{"num_key_value_heads": 4, "vocab_size": 3224, "norm_place": "pre", "rope_theta": 1020.0, "rope_fraction": 0.5, "qk_norm": true, "lr_mult_down": 0.7, "beta1": 0.9, "decay_fraction": 0.941, "decay_shape": "linear", "final_lr_fraction": 0.05, "batch_tokens": [16384, 32768], "train_tokens": 253300000, "dataset": "wikipedia_en"}
Each number is 128 + 24 x the weight over its row's rms, rounded and kept within 0 to 255. Layers, rows and columns count from 0. The size above them is the row's rms in percent of the matrix's.

# layer 12 MLP down (transposed), 1024x256, rms 0.0451, rows 94-106, columns 128-255
size [109 101 115  92 101  91  87 109 111 104 102 132 114]
[[161 142 132 125  97 116 125 110 159 114 121 128 160 157 117 109 157 114 156 151  96 132 108 132 116 144 114 161 158 156 115 131 130 109 130 141 110 135 113 111 164 108  85 143 136 150  87 118 147 138  64 133  75 127 137 128 107  96 134 102 163 115 186 119 189 130  95 141 137 121 157  83 119 113 154 122 118 136 151 176 131 150 117 120 132 125 144 121  89 125 168 122 132 118 114 123 127 107 108 117 134 111 118 133 128 127 154 126 133 106 145 101 141 158  89 137 134 131  84 131 180 103  92 139 131 121 158 140]
 [134 103 104  87 105 145 163 158 101 131  88 100 126 111  98 151 132 150 132 141 113 139 106  86 134 109 102 125 103 152 112 111 131 136  91 110 139  98  96 146 168 147 144  91 122 120 140 140 129 114 112 174 138 142 135 125 161 128 118 129 108 122  92 145  87  87 112 129 143 128 123 159  86 105 167 112 141  89 153 152  77 131 152  97 147  87 109 156 118 137 124 133  97 145 137 145  44  90 154 110 106 118 149 109  93 132 125 147 173 107 157 102 143 116 119 164 150 132  89 138 126 160 127 147 131 122 113 111]
 [125 128 139 128 134 167 153 102  93 127 123  90  96 134 150 100 184 137 112 117 120 125 102 127 141 161 131 112  92 164 146 156 136 161 122 144 116 124 135 159  89 123 125 139  94 130 104  78 126 109 125 173 136 107 147 160  96 127 146 143 138 102 174 127 126 114 136 136 135 121  97 140 112 132 138 143 162 105 115 160 153 151 144 114 111 113 109 100 115 126 168 149 121 134 141  87 104 134  92 132 129 112 163 101 131 140 136 125 133 122 172 107 125 124 138 166 158 118 169 126 148 131  92 132 136 149 128 124]
 [158 142 147 157 156 134 141  88 118 134 124 142 132  91 143 122 161 115 146 186 130 164 149 103  90 153 196 107 119 102 130 100 121 110 122 144 103 126 155 105 135 140 129 135 129 132 140 133 111 102 138 118 119 106 151 147 100  94 128  99 117 144 118 126 127 157 133 129 136 108 125 141 104 143 161 121 150 125 124 108  99 118 168 134 153 171 165 133 189 122  75 104 183 148 153 105 111 130  92 141 151 147  97 165 123  95 111  73  94 172 158 158 134 127 100 147 137 119 116 184 147 108 150 110 118 171 147 144]
 [ 80 130 160 156 120 130 119 134 129 118 156 139 122 113 107 172 129 135 110 168  98 121 107 129 191 127 121 146 156 171 184 124 109 104 165 133 165 156 113 117 132 129 115 151 147 104 126 106 124 118 143  98  85 110 100 121 124 140 163 143 158 129 131 112  77 124 144 129 152 155 151 125 104  94 131 102 123  93 118 119 102  98 181 130 110 168 155 111 126 127 129 131 131 119 146 140 129 101 158 159 157 125 139 151 131 140 159 146 116 163 117 141  97 115 151 177 156 119 110 127 116  87 118 117 131 137 112 153]
 [160 150 143 110 119  95 126 113 126 111 160 108 137 109 160 132 187 164 134 118 136 130 132  90 106 111  81 126 138 130 123 140 129 150 131 120 129 110 155 120 127 113 144 185 129 124 120 166  98  81 127 111 175 149 110 167 110 132 146 164  97 140 139 171 107 166 158 131 130 143 147 121 148 170 134  93 123 151 110 150 131 103 127 153 135 105 140 106  96 108 130 137 130 110 131 138  83 135  74 165 146 143 140 194 127 172 127 148 134  83 140 113 172 122 100 110 139 135 119 161 129 150 116 164  89 106 133 131]
 [115 143 108 179 133 161 154 140 149 102 170 146 153  99 124 102 154 108 119 116 124 125  99 131 152 142 141 137 138  99 144 100 119 131 120 123  87 135 160 126 139 105 122 127 151 159 135  82 115 120 122 153 165  93 163 107 121 162 111 144 100 141 158 136 118 126 191  83 126 193 104 171 101 105 158 135  88 118 105 141 120 138 101 117 124  99 101 134 106 131 153 112 165 152 113  85 137 118 133  95 109  99 133 140 112  88 117 153  74  98 144 124 157 112 159 166 118 134 129 141 137 129 162 106 122 127 134 101]
 [166 124 136 118 145 167 155  98  93 105 161 119 108 145 105 171 120 145 101  80 143 110  63 118 108  74  93 135 114 104  99 140 156 118 153 118 119 136 149  86 174  91 123 115 166 155 142 105 151 144 117 145  91 114 118 139 166 125 114 172 104 115  66  91 151  87 120 124 143 145  91 108 115 127 123 146 104 121  77 115 104 140 166 121 126 121 104 111 125  99 133 172 133 127 115 144 123 123 143 133 150 146 150 125 148 142 129 130 124 158 151 142 140 125 164 109 122 155 107 123 148 172  97 128 110 188 118  89]
 [135 107 142 139 175 123 113 140 137 139 128 104 143 128 112 118  95 137 119 132  96 121 180 123  75 122 123  94 155 134 119 132 137 118 157  70 126 137 153 168 164 163 136 113 142 143 157 127  90 104 187 148  98 124 135 113 132 149 159 128  97 121 154 134 121 141  87 128 172  98 151 101 151 102 122 148 127 134 148 130 137 103 146 147 173 112 143 154 112 132 144 129 107 138 102 136 102 149 142 139  78 164 142 137 113 105  89 124 131 130 120 109 111 113 103 111 116 118 118  85 130  93 190 105 148 124 147 134]
 [153  87 160 128 135 154 141 119 121 111 129 155  89 180 142 115 127 141 136 123 106 124 132 141 130  90 166 112 119  98 122 101 128  93 115 170 118 110  96 130 124 159 136 104 105 139 149  98  84 120 154 150 153 114 123 111  85  69 147  98  96 112 110 116  79 110 134 131 111 112 156 157  83 103 134 121 118 145 148 126 126 119 120 137  84 129 137 113 135  78 131 154 143 108 105 131 123 109 138 153 110 148 134 137 112 119 113 122 172 135  88 125 129 153 104 141 141 169 119 153 117  78 114 119 104 160 167 121]
 [136 130 125 134 133  91  87  99 140 112 160 144 143 137 140 156 155 118 148 134 113 105 109  74 133 121 167 128 175 110 139 162 166 128 131 136  98  79 143  87 144  88 158 115 131 126 124 158 134 123  92 143 122 105 153  82 152 113 128 133 132 137 139 181 144 115  84  93 146 127 160 125 164 111 126  89 117 121  97 142 159  94 145 115  93 104 154 121 101 134  51 132 155  81 115 146 131 119 124 125 121 144 102 126 110  98 125 122  89 139 128  82 128 122 143 138 133 158 140  92 165 114  72 119 118 117 116 134]
 [129  75 143 112 138 147 112 113 165 120 159 102  85 173 186 148 143 118 138 113 134 112  89 134 127 140 167 119 132 152 131 121 131 162 129 103 117 114 128 114 154 122 118 143 116 180 120 126 162 124 159 140 109 122 125 100 116 127 128 170 144 134 113  92 110 136 132 140 106 120 121 135 118 106 140 116 150 124 110 139 130 111 127 123 126 128 141 165  98 129 143 123 118 130 129 107 128 148 152 174  98 149 128 129  96  91 125 141  91 115 144 114 114  93 167 180 195  62  94 111 146  62 127 125 132  90 152  70]
 [ 97 139 141 147 151 154 128  87 110 132 117  99 113 125 107 139 110 155 164 172 101  96 118 146 213 108 146 145 127 148 124 127 122 147 138 137 122 138 130 134 149 129 146 118 127 116 147 137 175 129 155  93 108 160 131 119 130 148 104 148 131 133 128 120 149 137 142 124 129 141 120 110 145  93 148 175 134 166 134 121 134 125  95 134 125 142 126 135 111 127 165 164 121 153 138 132 102 158 117 101  91  92 110 109  75 104 135 114 129 127 143 135 125  83  97 113 114  99 122 137  88 117 107 143 110 125 169 113]]
# layer 12 MLP up, 1024x256, rms 0.131, rows 95-106, columns 128-255
size [101 113  92  99 102  93 109 109 104  96 134 105]
[[137 119 118 122 150 142 123  88  80 146 171 110 104 135 174 110 104 145 158 139 114 156 135 120 123 150 117  94 172 128 105 118 144 117 158 130 133 130 139 118 100  72 111 167  95 124 146  95 153 160 129 177 127 145 120 143 125 115 169 131 155 109 151 101 117 142 130 108 116 130 143 116 157 130 159 124 132  89 161 172 177 117 142 137 118 137 137 124 116 139  98 121 109 185 116 103 148 112 121 131 125 130 131 105 165 137 103 129 112 151 177 142 129 180 123 130 129 116 108 170 147 138 139  92 179 130 119 157]
 [ 97 138  92 177 116  63 143 149 138 117 165 144 169 106 149 152 121 129 103  85 141 126 109 170 133 134 104 143 120 109  81 145 127 162 161 132 117 153 119 133 132 152 129 155 117 181 143 129 113  75 121 138 160 155 143 137  93 127 122 116  94 105 144 104 135 146 142 104 103 125 127 117 135  87 147 149 129 139 111 119 151 123 128 112 101 101 132 169 150 122 150 128 110 141 113 136 102 166 128 150 139 162 112 109 124 106 134 137 113 161 120 155 111  66  99 107 109  74 160 130 136 110 118 135  96 150 163 169]
 [ 96 133 142 159 170 127  87 126 118  95 141 128 121 128 142 122 137 162  99 158 135 136 151 114 119  97 115 227  91 141 142  91 101 129 143 139 158 118 102 154 142 111 144  94 121 148 147 111 139 141 154 151 109 127 126 126  99  93 143 153 136  97 103 111  99 158  93 146 161 112 111 128 119 137 129 138 114  92 144 157  86 115 162 131 114 138 157 121 115 121 110 109 154  66 130 127 138  92  86 114 117 108 119 124 125 139 132  82 139 125 104  95  99 170 124  83 134 103 110 118  95 126 108 155 124 171 128 137]
 [144 147 130 155 166 134 123 138 121 101 110  83  64 147  95  99 117 142 131 100  78 172 102 149 137 147 115 140 111 145 137 122 127 140 128  98 121 127 147 117 154  91  74 132 116 180 102 130 115 133 144 105 119 114 150 142 118  93 151 150  79 132 137  81 130 139 160 100 132 193 120 158  85 157 147 118 131 152 116 182 117 130 136 101 112 153  76 135 134 137 181 131 141 145 118  95 104 116 121 103 135 128 132 106 128 117 160 123 178 129 141 144 153 203 151 131 161 118 105 140 175  95 169 129 100  76 123 110]
 [123 136 145 132 172 128 177  90 183 109 119 167 144 135 141  96 115 153 115  63 160 129 120  74 154 122 133 154 152 128 128 133 167  96 135 109 128 125 122  96 136 146 108 114 108 133 148 138  85  94 118 139 129 147 110 134 105 144  90 116 132 123 142 106 112  98 101 137 108 120 158  89  77  95 113 133 133 131  83  93 136 176 136 149 137 120 138  77 208 100 126 161 133 124 135 130 151 156 167 122  79 134 135 121 118 144 134 143 115 144 138 152 119 117 127 108 144 112 133 154 119  80 150 171 170 123 116  80]
 [121 125 122  90 133 129 119 119 123  87  92  76 108 132 106 114 180 142 113 139 137 137  75 143  95 176 121 127  86 115 133 152 167 129 101 144 127 132 111 128 107 147 156 105  91 143 119 161 116 130 170 138 135 120 178  88 139 144 118 137 125 154 139 125  94 183 106 116  94 139 110 133 101 145 113 141 129 101 120 158 152 148  94  96 150 121 148 111 113 127 176 105 140 112 113 113 114 148 153 158  85 165 157 128 120  98 120  91 118 118 106 182 173 145 165 151 118 145 132  98 117 117 132 116 123 127 149 154]
 [118 166 133 138 122 134 140 143 117 135 170 117 102 127 122 155  85 122 106  91 160 112 119 138 148 161 129 121 101 122 143 153 135  84 135 126 136  94 114 109 101 122 114 148 158 134 185 131 117 123 124 143  94 144 121 104  90 115 146  41 123  96 160 144 136 134 118 124  94 134 140 102 100 116 158 119 128  74 103  89 178 104 101 140 146 144 144 104 108 160 122 141 170 139 159 117  87  88 103 184 154 174 131 142 138  98  99 101 122 126 164 122 168 128 110 125 152 111 142 137  97 104 158 112 133 127 148 146]
 [139 115 100 147 173 126 148 108 146  93 169 154 138 135 134 134 123  91 150 127 138 110 189 130  98 169 136  90 143 138 139 135 121 121 113 128 100 188 137 143 118 143 154 155 128 158 106 114 108  85 142  95 134 115  90 111 129 157 139 115 159 121 130 132 130 122  72 137  92 153 181  86 149  98  84 144 169 102 141  81 111 131 141 133 127 101 141 125 147 130 151 122 124 108 113 135 145 120 122 113 116 143 101 127 153  90 121 126 132 123 131 126 118 134  58 131 151  93  70 113 163 128 125 131  99 100 157 119]
 [126 158 154 115 175 133 146  79 154 166 116 158 128 144 127  86 102 148 137 135 165 134 118  99 119 132 124  87 129 152  96 127  97 168 146 117 163 160 123 194 139 129 179 138  90 115 142 123 130 142 160 135 126 154  90 124 129 118 103 146 138 121 126  92 114 138 108 124 114  97 111 106 109 154 150 131 143 153 125 125 152  47 112 141 174  93 151 107 125  98 107 122 136 157 127 119 118  98 126 139 123 150 103 103 181 108 132 124 159 155 160 134 128 125 106  75 110 145  94 107 152  73 155 149  73 162 147 108]
 [ 81 126 132 114 144 155 141 109 132 129 125 125 129 129  72  98 111 136 100 136 119 159  97 115 100  99 125 162 157 146 168 145 158 181 180 138 124 138  79  93 122 148  91 137 149 143 114 118 176 142 177 141 134 141 135 159 132 157 131 124 135 127 109 138  87  97 130 129  92 135 135 119  99 137 104 142 114  96 138 156 103 156 160 102  89 138 142 138 149 152  92  96 179 126 111 114 159 130 146  85 144 133  86 164 129 125 185 124 107 141 166  99 123 132 105 168 121 133 113  91 154 156 161 100 141 148 128 152]
 [138 174 138 146 137 111 173 146 131 167 153 120 123 187 120 120 108 154 102 154 130 123 120 135 129 117 155 168 108 131  89 119 142 159 178 100 114  94 145 160 133  94  88 125 112  70 119 131 100 173 113 131 127 136 106 129 167 131 126 149 132 126 146 109 117 146 154 177 118 168 169 120 144 129 124 124 109 148 125  95 109 133 110 119 130 154 161 111  62 124 134 117 140 129 170 156 142 100 172 105 157 136 130 114 139  84 100 165 147 123 117 107 133 129 157 140 175 170 128 109  64 169  94 138 119 111 112 118]
 [142 138 130 116 163 144 134  91 132 139 134 135 119 110  98 113  76 163 118 107 107 141 109  92 111 100 175 124 105 151 129 146 114 126 137 167 166  72 157 127 168 123 109 151 113 110 108 149 129 156 107 140 109 133 149 146  89  83 134 152 148  77 127 114 108 121 125 120 139 149 123  76  91 154  89 126 114 143 108  69 122 125 163  71 149 123 124 110 138 142 134 117 129 191  74 108 172 107 121 142 148 138  91 111 171 124 123  87 152 117 173  86 141 145 128 122 110 111 140 139 101 121 141 142 150 115 144 141]]